Weights of a small GPT-style language model, trained from scratch on English Wikipedia.
Architecture: LayerNorm before each block, learned positions, biases, tied embeddings.
Each number is 500 + 25 x the weight over the matrix's rms, rounded and kept within 0 to 999. Layers, rows and columns count from 0. Numbers have three digits each.

# q: layer 5 attention query, 256x128, rms 0.11, rows 186-221, columns 64-127
# k: layer 5 attention key, 256x128, rms 0.109, rows 186-221, columns 64-127
# v: layer 5 attention value, 256x128, rms 0.109, rows 128-191, columns 64-127
# o: layer 5 attention output (transposed), 256x128, rms 0.0979, rows 128-191, columns 64-127
q186:479511519546468520517542541473461478473475532514505474545522510438516444546460504503497497535506538539520521440459455493540521515499467514468531503464531488506486495528531498521483501475481471
k186:506515463556508529502477508524491497489466543475519523462492496505517505471502524555518507502472548465502506474541542480527530592461495475492543485509556491494507456533468488504524480478527454
q187:525533520519505506516467467562543511539548528528582418479495507535453504426523518509502487469547511512476517556504505528477541501510469490467471554464523468506486479535512443522516477532524477
k187:487470506485525497508502509511581513507552464505495513504465531480461507529481456460486510514494484516504531572468510546491470511499490512494480500493475504484481538470524494498512500444487504
q188:509492514558475523501525504475512485529489506522490450508488531440498443541488521464496449491540500586496549499434398502489514494499511527496451533472485512502470486531503477503510484522451495
k188:512460474553526567481483475522519488519462513492520525467488468545495481490492481518502507479453547452496525501500560496477494572450483486506481494495524498527510479532422487490547483445518490
q189:518470490471500457496480444494522515514509451468517513459478476534496543454531515498496465475518477495494500527497508494458498506512533495507445502513495526508503510519462480465521521526526509
k189:512490528459476497488521487510542518523534461521481474529510513473480500516482465458494502489494456556507513508448492532486453430548504522466469498498459487523477530459500514498495535508455563
q190:486547518448476464506482492527508544484542501533529504461543534544438550429512513513493518505505507424500459576516587478507527503535526448484468518505489485530508511499505472472486531528535509
k190:488480449474477468502536465442494484500528496521501502469487553483509506553447477514513477512503456545514479508473438512484479458543549491495521496493466485519514500489541524471481506535485511
q191:554526518478521487478458489487523516530511482499497543457566517510463515464521516526540559500491538422485393475520564433483522513508534466472517499507494489556518472482417524426513507520465517
k191:484481501469484506479529496455494483492477496479569490512535513514496531535443514510491459560489508518504525494458453525514449459531476553531502501497470508462550525481550506455496464567473501
v128:503515490538506504499524503425498496502516451528498516515507559486474487543508459489467480481509512515539464514512487494514495486552485459488480453516500510513515494479506471484469538496503463
o128:443468509473471486501437516514537459519534525519506481501477478526493475494493518512513499511512507508532408508499484500492508472487476505483483496489464499505518540519516521530491495476497521
v129:540469459505456571476507505494499511486497478496529538498503506525496458554529469500528480487568518525515498465506504500525497524542491476469521463496522522509486536500486458488533484550490510
o129:458480510501500494548474562510513483500497503507516470508511505510516520484473522508492515487465487510505432489510500501573486480462515486474478516465519496527528523504516476520501489498477497
v130:488536448506511486509488496507491511515505506530496526527508514497534528494482464510477492506472487476494506463530501484497504509500468512474503513523513512524508485517497508499484523471511492
o130:530500506487497503500502506517487530498513493491533506456480477537471522477497510505519488496521551483523522533494484481521502493511498503490516498507500563495493504490490476498457522472523497
v131:487535535464536486521470503486514530495495498527503487535533489505552533402469543497506504528447520448497527515505495488489502476504520534523497561478510500499476512517509542511510503439515496
o131:506543483481507501506567486506460520527511511501454481496495504477464481514553474463505450506528473504498556532494508523520519510489462504504514472486518479488493479453487528495482497523507465
v132:493483502532498513494542504487502466496523526539465458507504508486453518543468491516464505498516486512473501482477490507504528509506507524480483495497476520509509499502528526514510507508489491
o132:535506525484514504535464509487524506486490519491522465520543515508532473473486504513529527526492487475499483474491499500484498508498493471466536472485495464479475527497487514516532494490516505
v133:480500512471525458479498498484494491519511515491477464495481509509506557488523528502522471523527491499458540484489500496487520513479513514471517504491504463466509514499487530547509509511504503
o133:543528497498552498492488475487533554494465495469524490501534499477524490488517505489459556525515534476498546508511472494461458532525497460503536502521508522489469469486468466494494511489503494
v134:507492515485511466507503497496496499516521468481480534503497502474534446490505498504460519513501507515557512523518475483497473507490497524501494521506510507517499470499489504472515471449531494
o134:472488494489436527485508468543472488505535459517488533449426509532458523484494518511502461463512489530489493527458525510470519461500470494520511529533495486475476515524536544518443528498535522
v135:493508502469524495497491497515517530491478508498495486517506488538530498432512528477533526499451526498506538556517510475491511469491500492510519548491512513469474472508522496484538471464535488
o135:502509465513484520496540479523461512524484509500464540481463486488481522518503485466460466476527452528495576529507508514504520519514460522524486510514518499489499471475506517495436480537521501
v136:525480452491498543485535505506504463502531489500482455491525495500473453507450473496467502486505531472526467511512490514487488510510495500519481533496461535527498554528522484483515472496496495
o136:486499518497467524525487476490516458494520483526502495494511549500528486483462520480558475514467478499543455474466534507461505475504505470461520487532526465478500503499480537531505508497516514
v137:481478509470484489539503504499520519484463526513534504451496501493491553494519540473517513500453480505462498483479503474504517485535505461557512496503487493487515506517513510521446523509508512
o137:538493477513546521491505516481501522556473510467487498526509512487543518519521463480476511487529488501477529464504484508528439531499521554533498466487465515524528481449520491496538470490482523
v138:473519492498529518472493504495498517513539502508553468448484506485495466509506494487476490449521478536509493519477487464493492509549466510505503453499493504547500484513502514480482533521477454
o138:454522500478481523440420462490477431454518475492507489515507476511505505511472507516514508482458496504514462493512502550477538454462480523526503489520502489468528513518490495473526479512509516
v139:503483485502512547465529508450518479495509502483488487449506482513478518508513478510529485489529495492486483476471482492510479503516517470490482517504426487529516556527503505485477492511475523
o139:495519513491488503507445484474499462484494489510529469499569556506542503495462509475509531517464506466515443469488490511465481498485528477478537472520525505507531514490480502526539516515502504
v140:486476573473494465503500501455495522493547472497455491485493519452522462509503480500516505496544482522568490514498456509493466504538500510461498489496490471516522469486476513481464516505506511
o140:442491499460463527458493470515504491492533458529508499490454516499475496514501520511486478485516487524469474500453497546468497453486476488515516514516467455499481536540541522537511507490510506
v141:461552463515515481495498487541495501521513526500480477534494534522483574496467503529497491514456465505464550479473526514515516497466478506474493473507529475455491449493504530518526526493459496
o141:568500512497531476486498507489534545487477540460519516522531457503495471474517485518496526532522533469492530537533475492503498537529503512493526503481492522495459488496458473483483480492495477
v142:472493542492519482510494510506512481516498564482492478451489505539523553499507503512519500508461461490450509483498505526488520497438487480534494512510471487481521478511501508548487536540477517
o142:542530485496535487473514458483495553495475498480499510524532505465523500524514492514489536508508504488477530488516484473467469532548527518499531480528505534494496461471481498475536476482488483
v143:505479495502486475549481511535505522511495484498531517489507505471514456492491482503494521494477526483547497505525499490498498472507508490532496499500496544501480480516501454480502526483533505
o143:447491479504470500488555514513483483541540486504463531477443488512465520513511491515521445488508482539476506512479516479536512474504494552534474521498501496507522508482558544509487473505493495
v144:483516518494507497502502506498496497503488508506494460516512501472486519477502521509505501473440469516483544500445459476506485495483497502572499499500482480520525489518508576523527553427514497
o144:526470479508476528496445488504499483524516485495487489494506501544488483504489479476504493504519525477492525492504530548445489499493465519485490523498511488487498521487529503481469537497526500
v145:502515463534568511472487490483480493499493509510505464541497500482495490505500469505467497497486497501526518489542500514511488508500493484494495473514518515475499500478513487502526511454509482
o145:496463519521462472474487505512529463483526517520507522479461450536432480491491526493529483503488517525509487539509518513475546486494468501498460525499502511500516509521502507484462543498490484
v146:520555514497521481508485488511499518482506462522436498550524519486502466463459506517473504521513527495530557522515497493503513475493500556456484506491519462491455477475514517476532464447510489
o146:490493531488466494529520531537468500509502504507481515491480494512465491457535485492502463495508477493496521531481512522553538484482442503507512509441480479492456515528497514505456517541525494
v147:477513495496508473512461490478474512512472472504546535517472509487539445494501516493523511526501525505559517529542498506502518527527485498515526474500542518470498452480489471488527485484543488
o147:466484480497475489466541537532480502507527490500492536481418453512443539506518528522473468461502488547481532546517488482575521489494477527536462526476502516520506513521568530485452507510495476
v148:530501461508493500504508507510490527499472476495505534515504493481511498517518489503471489511527520502512500505548482471501486522497492469504499496509532498507507518517480472501532502475515522
o148:474469497542469515516500515516497467515515481518497504479449502519478503505497522489483473469493523540523493531487511470493495467497497502497468550521511521499497504470536498496449523494507497
v149:517497473521485553503502511440502473504461498523542541516490486531491523550535483469533465496521506493490467447506528530512520509509474476522512470503524538474524535526490484506446514538479525
o149:489499497521555461529503529490529527517478539502522471526517498469530494512516518526505528484509510514518429477531464472533443540498553485456450479486488528550536470459501494505548479463466470
v150:511497544452510524477472514494493496485492515498485470494507488505472506463499535490493507496481495508473508496469508527496501490487510536542513549479462507488496539497512517539495495512493498
o150:509505512513523493491524484483496491473467501521465491539512513467531487529511492463494505513500458493490520489519518517472502540489486501494481475488516445506520480486489508480547520519481486
v151:496487517539485495483520505521490511486522519491534524457466518476517514534541449509470484428508480540498454495484498468510489528531448459507498465520507554561525487519510500477488568510490502
o151:467460515495461511474407507521478454487534474520536498484493479541487493502453504536506534486477509499495444503493494511495508453483539537509492521506482504487546552496531456471496527466487527
v152:551474511487490490532508508466498475487460480498489528500480492454475508512529502461510488544524486526484459472546493506505517502544559524486506460483490476510476560479489492504494450547495532
o152:483513529523548473508513546488510488489474499516502469536528491460575493492504522487495541502500501500489532476458501493512486513464500455496468482447459497536508501535521484525561502519481506
v153:523493458527491507485540513459474458497497497526504533502515513475491470512477457510461474504541525483535512519483485507494483525523507498468476519515500538539506524506504482485523477466505483
o153:478474527486433501534459497526499453490538465519522499448503525545498496476479539500521501498479512489524455498495523484495529465479495456479525515503509488480497554510512511519447548497529528
v154:490460527469512490485510494497508493509507540505463444478496486519502464492517530509508551534506498504525510514499509526485495469468510514506520546481503503467499481492503505503502478499511497
o154:529520481510510520494542447511514532503480481485487535494479512476511517494493497481495485494518464522480540470491517501443490529532479479527513486552506480482480461490488531532490468520516509
v155:501493428502481498495477502501492516514449515505540539511491502492514480505501514497513500523504528501508515492546526511494496531497476497501511468513562505465517468510478485484483497479529509
o155:485467485532489492493516500509528488509522499479507519468439471524459533505509523530496463456509527532507507509521502476514498484513503509521449536528524538532496485503541500492462499517492462
v156:488505530477502483494491497469497481503512495510472470508490536494501544507526512490505499511510460516490507482480490520500505507521533523472514467477485503476501508468509511523485495557492494
o156:531553525490571486499505506485533543482463517499516478525534470464536483494506506492486542535526506468482530476509493507478479530496477475506520455473483490502490491512484481511540479492488499
v157:531504525479508453506495497514484544483495473469501514516507497546543500505519510486534510534501498490491525492561508493504507500497512486486517494502495513453482536475486468489513473501519545
o157:506486488519511494514527558534498529520486507491493525505487480476475514484511490478472509495517479503479555534483495486583478529510501502511487510455493539526511471524522486511480508511495489
v158:538481487502469524478538492436488474497468493528535480479496473480489436517499493472509492492548538529535482507522499494498483472503525543492479500480519491539484508473508543439524474493491482
o158:450484506509462510532459499536489480500554505493491485478506542496519503460482495525530488489456476501504464450478530533530521478456480441475480508476499504485484525527518538556496483546502480
v159:500447522485463529501493494543521491495513530491496464456489472499490503510496498523530546492505493515481488498455507525493498508505522488513508506474455472535499511503491514478472495508475505
o159:511540504491511503505506484462484503490502495484498484510542551490511506500485477509516498512484496472472497437498503513498497500499521509518535478521532467491501498508499501516564472526493491
v160:501490544489499469488526506500513471498532503496488435479491475479495515504492500506495512507499480513498498481490497507496494482491520527482509499486473501519505503487517533504468521506475512
o160:519530510492537504515482466481516535490491519500509483525553524471535470464501489498534536532513490477475479457471513527444476511495500470491520458505480475485492493505478508523563478495505504
v161:523486537486488490518518502484502517460502466516516505468496475449520427509512503493518499512549507526569450504542494505490493519553541503484488493492494521514478544474514490487503478551497516
o161:438499514493481513512499516512499465518521476536497476502479542481505511496491521502504483469483449534467462467446514527527487456458488483520485484492485447495512515518553527541523489521483504
v162:466484516476500507517488498535509500519528526539460488472511482493493530505508525517517523502464475502454538506443502507498521482444475515516512534497490487481503446502501522536493510496494501
o162:571523486494538514501531463495478573511445513474486511533507527494523503505522452494476502510534486482473524477529498492473475537550510525497514478524492491484464476477467498489519465469518512
v163:500526503517498507485489501474486517497506473503519545525495514476497483500498462492471481484527497506506501502513480495498496522548466521460496473519530486539515483496501490489493520504506468
o163:463468516478458496492444512529490481477530481530527484479465500528471492501505522529496483471507516506516447515500501512522526462464487500485489520480483505487515535520510492480471544471503499
v164:478536524462542472496466500532492512494513525487479482534486500514512546449477502501516515511453472500485531493502501522497504494491480526499497491502496498472493499465507514531513525498491478
o164:548510519507523479463544500471526533474477518502486508528501451476469479516542501497505511531517511489473562524511484506469524533506488508525502494480489501513486464506496491469514504494484484
v165:508461515484498545509495519484515520495482474511523496469483479544488500502536517480538495472477493529457516491492522489501490476515503492540523498482512496493486538520504489527502508527476530
o165:498502483514534505515505536505484519530475517485476482542531513465540507525507472477475511492497463504491494454516504497555474531490512512483469485474499506523537471458492481490533462486481490
v166:482497472540473499512506495514506491503505502506518511469495535470506485534483485520482503487491510526515504522473497478505476517493503470489479443520532496516506451500495511455499514468490455
o166:497476505488446505488447498526489452509544487464524511458477499555449516479473497538510490481493531489501475504523511511523527444500505527512526531508507519497494532536527492498456508508511512
v167:485461534444516483514491509471502486491500526486519470468474497490494504477517507473516525506471474506509471475510477545501501481498521494575506501495452517482496525500495516505467518506514513
o167:504514499528521495437548475475518493487493489499481519524490487454518510532511505488517507510504480519461551479485504519463489527494497513533461482494480487532532468501540522509564490515465496
v168:481510507505489444521472492490497503500473483496522551515492527505509495511496493489504506501498514492539505529531512511505516490500491504517497482495547500473515460495495482500507500489541487
o168:475481482499485496477541544532482505519523497506483527484436460509460517508516500518479472485522503528486536534512490472578515503506484532522471526462494520516502515507554518493462504501490483
v169:527496469518487513517527512496490477482439557490545536446484453507483520518541518478512487502478507508471487478541535479502510500488492490540488498514515598512511546527499463495493491522507507
o169:534488492552509514532498528525469497516479485491505515504496517474551509525482496513503520458481477520485502477483511448524478531507567513518464484506476533495551464445532498469506504494499527
v170:479516504515518457538495497506512504502480506502471507512524532496530574508509519494517506528458481459463517496507494480492528491498497482525533533501528481456511530515506485599494517534529524
o170:549519482495569487510547528470511547538448518464490513518504470471501509512535480482458515502547519500502587528515462452539437544532513521519512480493487544507486457434513483494485468466477491
v171:496528534477525439532487497516496494515516503500480469498506500508530537477478530502526507533476484495482523488526508482500511486468519531497509502491471481449465476494501502502521472537488515
o171:526539506495555499508557500488502556505455530481478510527522490452508493486526482485492527528518482498466564515490484495498484528518493497534520473480494507497468466489487512508535458519495488
v172:503491504486508498512485504457492514497470524519524524519504481494473561521544534485534489499522465501477460447519515536512517484512475505511527472506485492477517545476485479536434539568476539
o172:513495509512584474501505522473542528498461534506504470551528481466552487529530488486493528505515513500479497486507460500508452554494542498507442466463456503547543480479488464486579475485452495
v173:489496514520487502491520506500510474502532501504477449493511498493486518534466488516483511505499472530484510495450471485497507506503523514503488499489459504522506513496521515496501511506467482
o173:515525511472511509517467493488510501488511513484515467512558519501522479470489489511532522543481500464503465473488515514482491496485493478482546477496508471478485512518483510514541492493522505
v174:495521494498500467534465494511491503492480477500513541522491509478513473487503500509516503516512495497540522517535501509497500519504482471505502519518542504477502468491482481503542506455540504
o174:488475493510467494476536515541481504518521486510488533461428476534433538506516519507470474472513506521478544541510489490536508488507483533529484535488494514510495517503559508483426529493503482
v175:506508507488494524480480511558501517464463539492547491433473469547496511481537495477550490474499510515488481508484533462507505521522482450512494512499482526488490515510500475470542489548491489
o175:504483498527496508511488518498460470495472497511493520532525494476526523534472492485462526485444453513476540495537490493538517502491541527536487491491523511516541492478526474473498473543481522
v176:471490539460537458535460498537503535487520521472505481491485500486520532435519514464493505489430430493477494489511481517507510502523499533541519489507466487497484541503492513541492530490524518
o176:539502502496520523416530511501482528496480467495473520518490454501484510532522491465495515507528518497472591524472481518513478533508487538532498504468457511504521472499503462467528535469481526
v177:494482494518452515466491490493501527500468493512479535498479520484542495540544462513483488480557494534508486521513509478500496529504459507450504502514571467509492453518486496531510524516512471
o177:487484513492497493516459479546477521466509492489533516485463497524481517493499520541448522455512537507509492509520483495516500468508504509486495524518497530499462517502505455474455477484499510
v178:485503521504500507490524504499486497508528500490501480485478485482495472535483486510498491481522482522514472490500496509497482485517542527498506468488485515533498513487508528465484507518485495
o178:466511505484487502485452500493505473479522495515524471511524519486521482487476505509527514510479486494494451472475521534489515482473492473487501485499492471480505513534507514521540500513495492
v179:466516528473524461501492491493500496506501492535472464498508530462511491466451516497500525512528493495523522534505483509492499504519523573444498520485512435501482439475512535503491490490497470
o179:490533517452509495479507481505498513474531496492512498487494492493492486463529498507509484503513503489492552490494502551496525472484444476526531480481496480488453521539476505514492476535522479
v180:524510501522468540462521498514501468478501508516505549458501479502513461510517460512492512496564518533499500511484509487494501486518485500431488532507515535559498477503506520455503457472499491
o180:486491516477445499547453485549445492480512478514528485461513542546503518464473528531494507457470475470503449490497503517502518477469520479497538495519510494483505550533492480507488531516538536
v181:462509510494547456496478504529498509508484541467515470495485489531485589480526537496522484500442455484409524466490507488501515463448510494546519488502480489470528507498491518534481525515468497
o181:559529495519554488470504477460520538496452531479504515527553476455527475525521474476490552531527517487488550504528485485447475558527523497512507486512504536506514448469473448463540479485477486
v182:492504493498521513496489500474497477469530512498469469537534485526491468449462508515507513533509542460518506496498491495475506489512519513505499572477473551503518535532493492516496450493523516
o182:501550502481492505523548478478477500509471481552482489487505536469517503538496529464513450501490447505509493501473496506469504511498490483487537464538536449472512497461480559515500509514517492
v183:436552507513555482486488506504499504535526545474496445527472518503469545495493490503490485473459478474488536515465486510499509477468479514514495471518478456516509442502501527523469573467475457
o183:530518509486494483445478437458522504479513508510507514510528462494483463492532497498520531559515550489507492517546488507410520503517486509499509504525490506488485511503472478449502512489504505
v184:464533517517516485487502501563496540499560483494454457513504520483495495462453484519456502482482468485500506523484479505510496475499524578448497483505464460513480484477501531473500504465473490
o184:496510498462468515428469488480494468472520484505503507485529465545467494486472482476516488539494526479502514527469516533478547484484449506518534519482517469476489527550453484481508546513525499
v185:504494514493514503503518492479508461485548532468460442472504511484477510512489503511486516517463492496494497484477486507501500480515522513502484520491427511509499535516511512514471483525488502
o185:531531508473513514500501491470502490494482488500498491522545525481542496485477498479527519527496479479492495483467489508482479529513504492505558450505487473490503500489488527529556497501516530
v186:525451537478449520512502507485516457505499520502503504481506477491490503512531510514538517495514476506476511479471480497499503516526515483509509530484497496514531527532483475544496495538512514
o186:514528503491536520515517506475501535516486460499499486509525545478533512540513502498487519509517504479473484447503492466505448520490529503502536468502515474512499510473521494512529485468494506
v187:505491474519441567466568486467497446492493490500499545498495507503476447564503440481450495490535524506525449503489503509503487519521452448448484495512514552549506511512516480491505483514488460
o187:490457520481451485533434492516501472493528491526535488481508519541516507465473537545534505472475482500536411476497512498500522466480515498459512496509491473482499556529495516521476502466507544
v188:496488473504514498501497500524489475528524511500476449494520495490494476505507508516515526518476519483528534523499496510489479482442539507535503531483484513490528501500498525493550449424507502
o188:521526471510464525506525468514482502520490497493465543481483533522486512481471497475509475506495491503488542477490520512461505508532476475500509527548533476475472486500506539530467502516542496
v189:503505502526464510508543487472506474481464523523487542477499476480527517505508466495501496517518524513498477496505498476494500524517517498489463553507506544570515532536512537472501466466475488
o189:519529514501474481553482468515450472491520483519528479445531566510519501472465537524503510461480497458499513488464494512479522476467532450494545475532503514475496515478527498526502530519524506
v190:529450491515477493490511503476482475520457479504471519463490522486497453544526468482520493527557517534510492501548511489500499520496480475476508501514506483484492498504475460504540432538515509
o190:494489481522486502513485488525485500488482486486508543496479518510532553492463533513454529462488495533497514489493490455507471498520513476495477527518490540496466478506511506520458468495511529
v191:479484524490536539494496517541521546484516511487534474482503478565495533475494502492549506472464465463449508496473528512514500475476484479511510485500487484456511517502506497510494523521473501
o191:523498489501523500474508530471518513510477522481495496544558479475508499542523454469498520535488479487490501489549501499545493539515528536503510478467519505528544485487457466470548483499462490
q192:561445495512500556512477462500517515498484507492498478512555495482466496495530476500534476506500538475469471498495538492480442521550511526448529502473497433515474496449453472529485479510476521
k192:549498502515521491529464464514501505529460496493532507521508437493469462509559464515498498500525515487486537501519551498449501514511475540485514512434495450498502529472525506530497479497528539
q193:564457505522493502529491459505524526485473509495519527499521497519486470445517474485529500494478505472485489538439512513465448503528512497475513530484488488547498471465441469482538461534556548
k193:533486536485536479541484463499541513493462512515540505512476470475509443482529461487474503497542524515526516498486551563452493474502494509509520537443495529495521511479536486481517509498523538
q194:503494447511500505544488498492525515462450503488481480496449550516477519500532480451523482501529483531547498507479523515482497521545481530543545486483498478490511466441442495479507487532551518
k194:468474521512522485529461524504488536439434481477507492494478521494516490495508520472487442501531496540529540501475453548515488458507502502533555520447501476500559489517480486461498552534531527
q195:522483488502501504512492411519536525528468519477501533494505546522500491450516478504529494500496501486491506508459505520429458523497514473463509526510503495525504467498436475480503458550518555
k195:542482528470500497507482492488567516480498498516535544540507465456525457493515483513490497516557548520524530493477528553503477470520496511492533532455493485478510497464529505501487504489519524
q196:461515493471533510467474586534459468478464466493453488455469493511538521518505521516464521488520460525504537439534474484553558527518461448531529468533502489447524493520537550530476556459469482
k196:475483446513486535461508560530455471480487524483470478441478532547501540512491511489511504500435442487473488510546480457539514539495499454500522434581502490501482502519476511502511499528470462
q197:530490502510506485515475423509539548512478490489498527476486528551502509439531474500528508485479473490478503521452488525441504528461525481486507522508484506527513491519452438490527486532550544
k197:521502518473520484500480510469578509483499472520520515514524467461531472486493482500515524521542515518545519479463512567485489466509486505484542518457501495484511508457530484495510513472516515
q198:483497486488517519452479565531455470482496520500465482477493506509483511541517512489473494475535491521499519470539500484558518511523463504536507467523520497463486530492531540530457546450440457
k198:488478464522477530463500527531444488512491529480482494471507534561472534523497515500501463495469458500490489508525512463525518543492485472504498469544499466527476493526460495506479499519467481
q199:502522491466492526482499546485474449478498532519481489535503468477491519525474522503482491533530535503510526445516495477557506501491471526521456480502498490462481563471542568551452503450459476
k199:487480477534469521468533492502422485520493520497485484467510541526475530529482518505502490510461469485473496516531490461514496534466501490502471477531503499508486494539469516522506482530479477
q200:523484529509422537522534484459467499527500517501511481546512451510481489502510497456506475526552552515523524515436513545496471513481508558470466513468527499489481549453523534510438469513476492
k200:507496506514443515510537433486416507524492503545493473543520531520491503492529479505464493495503513463499511540508509519474505515495490508487475527479514531492484496501532520526489480490528502
q201:538492496532467503517501422489545535520486509462529486514518526503512520467499507490548508501482532515520482528474533537428481515514535494449490514483521508532467466498442475466531465557536526
k201:532505558491510494514489469479550530491524478520523548533489477444514469503500481503489504508570539516537530489468496544488475467524481541504511516435499526485530495490528506502498519505535544
q202:482514488477469486518515531461496487515510458511498481546415469515503547559526511494524512538543481555542477520534559536551513475488521522529535455473489498464506492442521514485455498469526505
k202:435527486479495483505522490485386547487487484485469484477473557546523521462508568485491495495497461487505488548536475471512517507488556479503521510535531518504522488566475475467529513532515500
q203:491519490500517495482500522516508471512506493468474468500461527510521528574484523520504509498523485549548514484547484492524551521498472483569488455527499504452492489518542545516494532453483452
k203:484504496494493526451515570502490512471531480469477509465502516508512511526458567492529491482511486518506517501499430471553498505483473481521499441524509468470486476527432508491514527538482494
q204:509528513515493469557506478490523511452499482506506505529475513520466527451498453482477482535476504476501500549466527529466502521493528511525487522467471510537491495485461445466539449544549536
k204:459504564509521456558488465458509536465475486523519506513497538503517471479486501479496490495535513516523527502475494575476477471487519495495503537457510525513517468525513499466522534507529518
q205:462491479472520511468515602483454483469506477525474486503497475470500508555490536512480512533497490486522500469568498468577524480528491493512498482505505497465500529519560524531462538450461472
k205:482517463537501511496515511521440452512502505480475475463493541542495523513500530485503497486445459492466469517533494427512523518487521469508486467562526493512470499528482475508504479515480463
q206:480520526490532494481515464486538531506540489519538515491513496551529493447467516548482588505438539455484494510489508476466480555467454457478474535510473491470475495536502514529542468516511532
k206:488485559498517512487526517485565500503519475495544513476493476475498486473445534499481530497500541489487526553499478509517487490493483482512512515480475506462503470519525501488496501514470505
q207:544492475500444565478492507510490472508476521482483446503528501493449525510559476472511498514568504497485482503519573480506464534532471536508535496487505495455458518444515525526473491458460492
k207:524476491514480543499513510531461486522446520471514502486516497525453472521553498491510470490516469480481550523507529465509513485518453521507537506456521480479507489523501505505500490513536542
q208:518515559493488476504516500500501540529480499473528471486469474525551580496470527530573498498516489529465529460496434514504538473491540496449522450496559469534561444531461529465516561527499483
k208:504544498482538513462475463526457543506483491539505524507446490516561543507489515499491498534491508482498473509515522502497497556463542526491507484531517522528481550490461574513535510463492464
q209:435510492507472500525495522499467472462560480547485518565456459508466491522515455496440469515505487477509531568491519507525532497472504546516431517493461477495500536458555475500497476477489486
k209:446544497529467469529503494470448535498550495556487458538542552563459534480466492501496494482461459481509492508466488503496504472478520459477448516506511492540467457541507450475502487499498490
q210:556474495526474510551497473505518529499504455493520516513480446529510543455536488469555485508485489516507510522471505532479513517509533519458549491459521431494517459483458423485535491504547538
k210:475532513473549453542460485514516554506487434559504495539478453492518483464525464514491510498522512480535497481503498555459514473511520515480540520451531489503523501499551481487520518470535510
q211:511487517524513454520515475502508539491482507471520519448526539467515463493483467511489525530447502509486459531503528484473468482532533495519460518485448532542521477494469480473536469545533542
k211:498477524494516455527470492498557504483469532456502506455488509481542484450510499510466495500515528535511488498494528531463471473500527510546502556460461541519519507464536493472489529478508525
q212:477475445461551492458444530526493481495496495495445509494475537487515485571505510519502482485527441528511517461524467497530511519478472473514515469555515483473532499492522511522450546467474485
k212:544510466503495517479468574485499476468522483454486511480526471507486499534498513504549498508493452515524483480517489455573516508506488457502522441542491440499470505479460475511472486520477494
q213:508503482529491494528472508523537537514546416495505514526482446476529582487490524512571470505472468496472528481536490509511529487508545466455535445499538424544537454531491428493561538487536488
k213:496588479489576447524438528522509570530545422543528520530464437483496532496525498510514496503503489478496470471520504496498524526475550521481521456520528474530480524495494503500545501429505489
q214:449529496508517464552535549481473466462469491503497483491460501523500508501497484455470491541488488504509488505516507482534534447501549498549513510487458546502506530505546492471530489488532490
k214:428506463500505477529539481507464496478488536525451482473482572537512539492499516467487510507469476508491455495501485502478498499498543460504499520546505559523507487544478499482524504520511493
q215:493448489514540479486476464534502509493496532495498555484549510486528430464500472511507494488453502470483532474467456496480487512480508477459474517527489473530510525526493453497513512530473510
k215:545505473503496494504468525461568471501540496510499497539534441476510499493473469528527518527492526491543471449472512524476502496510466499481501499499468472504480497427540487527474480444480492
q216:488560475475486521497482543527482462466487466510456488521442481511512534504485493480481471484533476534503549463500474537518565529503456520547539448518532476464515495506512529521488542461506466
k216:469484528503484526455513544511441523458469497506494488499485521530492519534463516495520477496482434502482509497506432513553533532490494500482497429544527498486494477555445527495534501551474458
q217:472582519483470493502520526481521502504539467529509472541461469548533571521485535515505543501535502508492501482506473521535538521492447502500511473496515510498505473522514554503522518468496487
k217:446507544513494507475532482548426534488503489480523512473452537548505535500478528499476486506477466467444512549530470499529500531471526480493479501536513537505514482571457524491544530536498496
q218:516479525534503500483492507545490508509466515474496501436534537486516497489466499524517482438510494487452504466514443479487503480510486498491512499524554505547510479553474493514517562503469453
k218:570522474524500524473454492524546478504510531489470509525496459499519500529519469510527496486496506502487496468488531492478501552497470532484471449528518487510449540429469554534506468465453464
q219:454492500489514515478493571511467441470510491525479502521468485536480503537495499485460488501535483489505530455513500494560541534484467520515478481513491480457501554477545520534439501454438477
k219:473488459532471506473522500502426493507518519511474464482521524569496529497489511507521484487447444480494484502524491472533517534499508456486482484548493459499478482545478508519500462517480477
q220:456501472477500508465487567517467467473494498513464459487469501492501518534499506504459486491532480505495504451550506474557523483530454483532516484517496494472513490492547542519458541460474460
k220:481497456524486534477501531530438486501477526474482499459490538547485526513506531497511479500457449490462485519524493447530517533478493474497487464558504506513487496536471498497499482528471479
q221:465507476444491523461511490447492505535483568521488482480476510515544471532507542502477554500538524517571447463511541514517480515526425454520517517515465562417498465469528615513445449490495529
k221:490426502447479541461532536492491470471488524442484523440511549515516504475488579461466493517495524485485524555526473482558486495521472456535557516502472519446551503532503496519475492562534506